config.toml
d_model = 320
head_dim = 64
d_mlp = 1280
norm_place = "pre"
norm_eps = 1e-05
tie_embeddings = true
init = "trunc"
init_std_o = 0.00437
init_std_up = 0.0231
init_std_down = 0.00218
lr = 0.00394
schedule = "wsd"
decay_fraction = 0.775
final_lr_fraction = 0.0
Each number is 500 + 50 x the weight over its row's rms, rounded and kept within 0 to 999. Layers, rows and columns count from 0. Numbers have three digits each. The size before them is the row's rms in percent of the matrix's.

# down: layer 7 MLP down (transposed), 1280x320, rms 0.106, rows 344-381, columns 80-159
# up: layer 7 MLP up, 1280x320, rms 0.111, rows 345-382, columns 80-159
down344 096:495488548487510599464532549561439555500621569547464493481468462514470516495484566530555480513531500480498488404537480430484453451588536518463545478547525541598465431566504477573523492523543524584413430532501502443487574506428590443465482460
up345 097:426548490484538546587489444497518463537506514378543424481516479550448517466560467495497535514376523432457573568499487461501493457498546474428496445551455463457564515548588586503457460525489374437503447536498457432480510510564418524537516475
down345 102:453477484502431592556480411553533564522578432505491526508495479469545553496445474600541517570449349517453563509539482516506601437562461498511604474479474469484464462457599491540572459497516463474463481510434595544394495574524457579522506549
up346 096:468481448573513536479551488537549519504657495458506508513493453502436504553514537474586404510541516595538591473517481444570568465407439543519431526535507498567482493465484506551527639600417430485484451484515457532452396532456504569504568566
down346 100:483539515527576469462521447468388376505372516581500534484490562456482509493575470580474486528513462565495629394551562422477558526469499508450507489522507489483565550487480494531458538442431575420560478519484517499568529485473460458498446497
up347 097:469466576589513611503495484426503563499513520467511544563432479536497543478549423554418494552474415440495457507554550475462568502536472436649497492476551435522515504447523570420459526482439391496466578492537500503568502512411463516473441535
down347 099:504510417537547520564495532540425506537503533456495504633540485546380538533540495514562472474557491464488430524463488554444537586471569484586445537556579517571396451483460474476553495490417484496573480504532518448540424512488522555587565525
up348 102:567435529525521524467584582532550469474454575485466539505507429558518494551464494539481424466544452510496485559501552543505484516557534437528447515434471576529441488553544534512481489451365459486490496557494464505481513506534495528441470379
down348 104:417490528510493540480478511610585622450446598511559573441586546620465569512523466481492441544545564427458519523530516541561491529485456527545495545406443519495515585476501535536467492503529506492518463380520509434424448508385544401456577506
up349 097:519402446405426486557533559590470564519569488469424526490577473446556644502495498524484523527438422469534572489440504448470412559516516548514525544530502511505472527493510527548502489533474512449538554580374438497595528415500574580547537481
down349 092:480516483599436453477426532469578452455440457547558416500576508524524517474524466486433437454505503533494440634540594491467460511473588487512544509526509542489516464556574486481571531624430546398464593495523466417500520409462498459558547430
up350 098:461539566559507502522518541525525554494612540496447477407508504495413508490506502454522559503465557526569548485458579541431493549528513480421469494513445409466464479513525518581505421499539482376385526548444564465373471511501476501481538473
down350 103:458600568491495369460449460496473484552565449520632512414468468489475551471503492511474464596495416429516529441435567508505419485487460543462441454468496468524473571447449462546397500530576448509443490595491565489489509569426529555558607486
up351 098:509427525529576459479523548464435469473527490447469568502438404541485520535467423476464481560473569487465530413462438613440535531461584537505582422630574541477515551443591467444525569546510432447444506490486524511494505551421600564584552554
down351 097:546474538449466627489577510498549455518537583489521475506470399541467469518484411422482490454453417464587534535522527498559530533491526524564476570461491468435472503526369469449558503509530613481565572536520446585482491547500587508497466435
up352 090:458506476431512466475459563461472502479427444523541531517578460543489521420459455544496517514517579426513438420461491494633376476385478417606460519514563571491523480448471474438510549559544526493522504474426589397560516558482452496532428556
down352 093:405423569552561506449466503504451473464426597490562501530462456564467461483435494539499546503500501512547520475534427551491531461598588495438480476467451496500522551536612560513538443483491446456464512553530408484541457505515520579483546456
up353 101:526459545448321505387489516515582501486555436534506518499396457528523548553497427538315477533441484475474488503455534555482459541532552431518596549445414495541561451547455512515666484502407409516406522523509512405458591516512503444503544500
down353 095:511533449445576571542519600581502494466507540483436536439549585392498505551496429540541510464462524564507468540562479655616480557388492522446481496494539454435423417541419473478559476490504593439493550497573539540512438459495494509514421537
up354 106:471521538489477512547549503490505391539488499414524472475551458455477482453583455528442490559548597584575537492613544517539485483485428485432576456468538475487504463495523475632495468533476459491484388485572479471504516547496523497537447457
down354 111:539465388558501547508471494468506548514582471494508525478467504360510501439544557517474527481628463447483495504519570511488516424513515426512570520559493456517493431510489544551573481496525549536435450471459486506459554653435427542517496477
up355 096:490500482499557570518522516560405514546421518491545479530529494503461548510576499478422459595505493498515516515545522463513472503427498542573554504426536579569449514443452614447528553398415572480486477561465601493563530551513549443553463464
down355 099:505510501482471501571463382499558483445511593447401452573608640508473565487493421475495438464519476507514469553515568494523481503517596610391492483531569539474433529489569545545500505463461489578518517444543468578447550549520513525435436483
up356 104:546492529420538494526484517470402519418482578411487571652493494516530477417508555457496528502517536598522486439460600493468379493473494489542530466435537393475491494418590378486517578486495466530572430491435539452544395570544462582601421510
down356 096:545481444493446521535501521409426447492543551502516534574526447557488540574375551413528466540491450511480467564518546520489438446495532489506560587509388490532624499500479445468510521515532512570499694444540482506571518359506515541506559452
up357 108:542484415395457432515468553375511459475503532532476456567526572514421438477574492431587536476519481418549448457512522477494533561469444452450552581481504496532438456519489427458447427484510581572543542417499437366491525508559511525500470453
down357 115:492486527463449500575469479467464466466423476479463547517434471531460532454479622466511463505566466430509500462569487520549536478466492503499473536536554495447448472470537475514507519477442566465562505465447533425445517325537499513574475559
up358 094:420499443491431538471483404550523484409481619530521532509460455460434403516491468544536395506459534513552515445515473561498522543444456391501532467500507483465510448575498515506526501528530422474599559432489570500535493452499528512451471487
down358 104:480543505437548418496431455537443386608464477440522549519539521535469525440486506502518526427520486459492473563530518457571522537441441465508491442553579376586487521467462534578440548548492450551510534440493428420465561421592537463538519486
up359 091:550407527523405471359492560527511599510516441488524535446424353470516487392539462475544519550535502466543578598552521448509495502420394474576528500523514501488469450479451500537449514486481472541579429567535525449526549508487509595561506531
down359 098:502534444513486541608503483412494502538520537556455508530565562472538512530435510394545512475432529560512495486538571618491482460466560533546503513548478453458516536588466411494501522556533486523518572458502519494454458450506570426467500565
up360 099:538495542496506449549450512400476512541645554559420553551491456493511434541492532470518506496436440489469438502587456558526506529529568442493481604526462493550467422512489526540582617471518456450434535563505453534534522546507454462481539514
down360 096:432517479450498470463457475506590438416553454531582432465530506441601527536488504550528673475515531453425545540430500432491422501508371571516522556530449484487590474438471494609417474537502440520568577587428478428564464531448419457484473480
up361 104:509591489529458511547504497572482507454501457550549589531500543502524531428494563592452500517538611469622505411567495555477546485419514407499451444581540529516459559521557561492572438484485467474438508515460518516431458530521479457490502492
down361 110:568559556566486547485498539548541433457393545496495518499469497494513540442504511539515471590631551402530553444562565513507466454472501556507543492432519524470498480476595544430569525504540517475483536566429489485498511508495501517560511538
up362 099:539468502459525516564497568482574583507438526427441486494472472481480523489487505518498421563469466516526513533454518461492489529551484530509470436593481438509502485448423491555468437478479519511524572470409470532520504582497484550565520421
down362 107:461457489466456522586377584504613514551481478495591493495504483496500512540521491491494481473448490578484649507520492412518524509500479477521501467511575523474580427464451499415496489430477489442559480519517486465574504716422511481491444495
up363 097:639481457527530437476540542507455519549405350511516469480369501537433518390455506467541598507599444463573516534500467525544502437439533510511438475544520493380552518495549440508500471407446467507513462383321447485535514470443571462463509517
down363 107:560506546475520585528523477611551532423520488409569587449496527456405577477443606423531493464452519376423482461440408526473498538486544497559497443594503465580395525525463485407563419523495550516507378429544394466437509553490530526474474495
up364 103:448488483559388536472457387511500516509496478522511476579470515501321460461582557560470450496419517569539405446593426485533534445422555558588506524515513577486547453544498418501419495535529523488467581567530519505594401486401611500536477514
down364 102:522411526496559526423530461518550490516490493624547503566524538444508451537425495597457398438495486557471454504462459511530568504512489567407504526538528504498461541504547576461471536570639561511474454449512478476509552581528523518581585547
up365 094:499519646547490528440616359473519552538458554476598489511549524518499457527431541496446506547421509452485572471523568458435454405485552497535618530478530486452455524331417501448476470528449509477464522533456593505513578527447506529418555510
down365 085:404456394519486489498555452563459531442429472472502507446489523545458508429488572424503520494506473551513493474418514389543521468404593512557481433529525602525551477551527556567483500562454420457526535465480473544433527424475572528422558475
up366 106:482517505576479505478576466497580512512540557495492452505480529542430437464495379473513506522501537439567453415404478518526520415516570550574485560493480615535483496580498529490545525562554534525370470443419476448530452512491466529527484497
down366 109:493485533383468556563556464480471487407408502562523457439453528586445508502480489465519488467415485543492507448542506531538510496487528444531561463440450497532476524381534442419427464454560567466465428562558580518566540603470469527564462447
up367 093:406474609502520521502511507523463526489570561459483481410454503479463514579493373578516460489580479524497450470553551520522519491563462552488485529470459465490447423443547513476534492563518521408557487505520489517447451501385496459450519480
down367 091:568515426475460432450471460537444608489506522526499486490470394465534461528516546485448580405454517517401487509561512435422563549522518516483463526564433494516534535516513520460461519421471488506498476384530422615527572428553521464448452521
up368 104:453578526466502514555481550493426518465509603418539553557558484525518522525547477461482493532447611458555534539434442496459434488487467546449547528513496421462494406499612482482478430462515452490542580487494500507549612522413464557556565460
down368 102:434526419533594482476506495484459435517456451498432523442570569488444398495539512476467545493457414497458453502555410498570471471493497552526423418472533538510493404407531448503499529457497522496498548443545441554514539590484445509510538441
up369 094:535566467598530526534500430471432447480490547596483503461507401410522497427440474510532462557514544478442510501518514504452469513525609483519401416491533512524517510503497488434561457520478508463534526475491575447501462473543608387452532561
down369 104:518568483472414422499472468453433491595508496488496401446549422529504493519541459562581432481564464508520508446468413491481443518503493349433513601613499437533441523521406569461570438450528490579456484477580419470453387604436535588539371539
up370 094:562555478502440542407537487486398446508473504494466535512524538512488550519430499415496483509555501483438499476458506561436526458513501484453552579486397533545428493399504612468593638431482463416411522544585418447454550507577479430505526416
down370 095:440440499473486565536438484537602549529502501479472397510446448529514526446503527514454450532449486395534484541444505568523530489422418482515572562502481505548472538411562451441495483523500502491496499467557545492474504468627499461536578511
up371 103:477464563417514468622462481440498429486560549519505489522523472519456491494527578520538476493542497552559426462486522485468488549479539549520436530555582595489528495496524414595546550489532489465527494485461569541548389438499536583419525635
down371 090:500428552565364435498470474507520545431513470524494528462531521514531498526484473528467582460435539444474464491469500493590337526574489492540486467484416552563551489505565507498478447485518429498425601520468530561492437520569517464505485640
up372 096:513483417576537427392568445538531492440485429505454431450511443495501515529499569462551464534507443461483531378361526528466446543474572450470527487454510369520537505583579558435490497482502461513448585539469508541527534538439450501547476579
down372 095:500540538378457560566499529547563571534458466559532465553516466466516534488501504558515526495589532453481430516540552491378545570458459648435543513463488558532474468484510540545423567541534500454441491484593493536539535417449588510458556523
up373 092:486451537429580584489451625488515505483568468466470505480448539574495505535513492484567510623456374441558506435480515529441524413528455447477431587473546464369539397536563448592520476514600430483458461468563638541509453465536506497432455520
down373 100:560512470451416454481627515520457435517579560515528479586508515559556418609532474482465492602480579466557439501546566454540515556530476486484539429530398451538566472485522507478440491441493499476454523485469522525504479534473455502433535505
up374 101:473475556532422507511476503471438523610497522480533466533430510488551443584508467427573502570587520487546561531519436497480506509566554508493459575462540543516525520540478508533511472560485487465441516434498449538583434463398482577376446511
down374 103:452531561457396507544523410512519598477569488456509463542513402454553488548443561422448586453496478544486513594509503557430535479481539490530546495555560458526564461544504533563531530459532571465429513534500462514449507491532537530513541425
up375 092:519583494499429501574570546456460609456496477404559387488520450560533541477469482463445459543503528470518481537519487475527524544501492482507537498451435551548495429568548568422433458528490486532493470410489543572436488457529576488507493589
down375 104:453491412514452577592517610498394460534565452595487517521466522499668415522481522500499536486486521534455384440422501424429549522509489505424387510494451468488518456496489534465494592454574482592635402591573474408446459540517476530542417568
up376 091:549496511469504534510499517487524462421492503410485474383541505427566437520393468544430491451439485546489403562578535512431479486554411570565535431612519601415475528483550487514560453473488495415498509461464549495516398508411465509450567479
down376 091:448394490442545500467428464525471505550483480491515481444462548617610540435495440528508453395488424531456593550433403541476574476499565523500542524429473445554629476569475471453452493557492537553494505475481466532458547350550533528558563487
up377 107:517504474475420514525544414458566521412506477513512530440426497566574508519462434530479514593506519456479505511485567439571491556519549578529475461495529541433502532518504502486482484525521515480583572488417444509524513480546491562440507518
down377 106:510506505456439558509493526498526412506516520512481541558410481415513457468353476585441442558485421453502479573459536532563439475423432476461513461557543586479535486443521539440506523509525493500563465507451530493512476496570428591468458508
up378 097:527462385537506475488588470490446427412507469553541439501451475499511475425499355466563439452479536517558484458489444492498549507588529550522589492576488500493582470477528531544492563557444527480482494544500540517593476499577581527559564572
down378 093:418502532524466477543452419458473542569528482469526467509507607436443492541510539481464532539463452448564600488501525562559510501480491438514523556437544566467428494503555446450436507531526509549555556555569454584545414536493521543444538464
up379 097:519493550444617560487450490384457540460508486549526569492504468460515508371499530610558489499377519518485487529446494492512441508493480469493497627530509548548436439531505513448515470446554573541504467485413510504519543391575508514521522433
down379 091:453550504494533391564542473552539516547594541499479583482599539482587414482557534499515547440597470539454520488472491575575460478487554496486544591477572542446554565469505524559498487595490543438551523499595412581505450538449525519462454580
up380 099:415493483447448486465538509594448501452522579547518518442541495584513423503469499368508521509561493495525468473521536457446520491507456437514414582395459443563519578590515482478468542397422487511530549481456485456536537493498478533555440512
down380 102:395505534516523439562505457541580529495513524450511548500477523521428374430454490525507476436507559463504619593541478569482511546540568471492497513482614490487468502531485512507443451407618492545472537517490582512530506481537574568567497556
up381 096:527560551494537387559490495534477547393564460559484562551393627463482557541458492541505450505525493533521536471455453484548512527553531492502436451506587575488497532520538467560542530546546537487515464487473424441534475429539448521369414488
down381 099:515536422578478574497488535552509501464489504461454472539591487538618515532528560508492538471479436516538535492461434400477532550553411503560520414422428481531421460457495602433500522553480497517526473517523519547372539374447525476479555545
up382 104:490603484542502457517502464502477526518608570454484487588467537445455421543572557544579601475538453608558548512581475618447525543478483457449531611508552506524519464572534389434555491505525553504509474506548560489498435505515477497531576598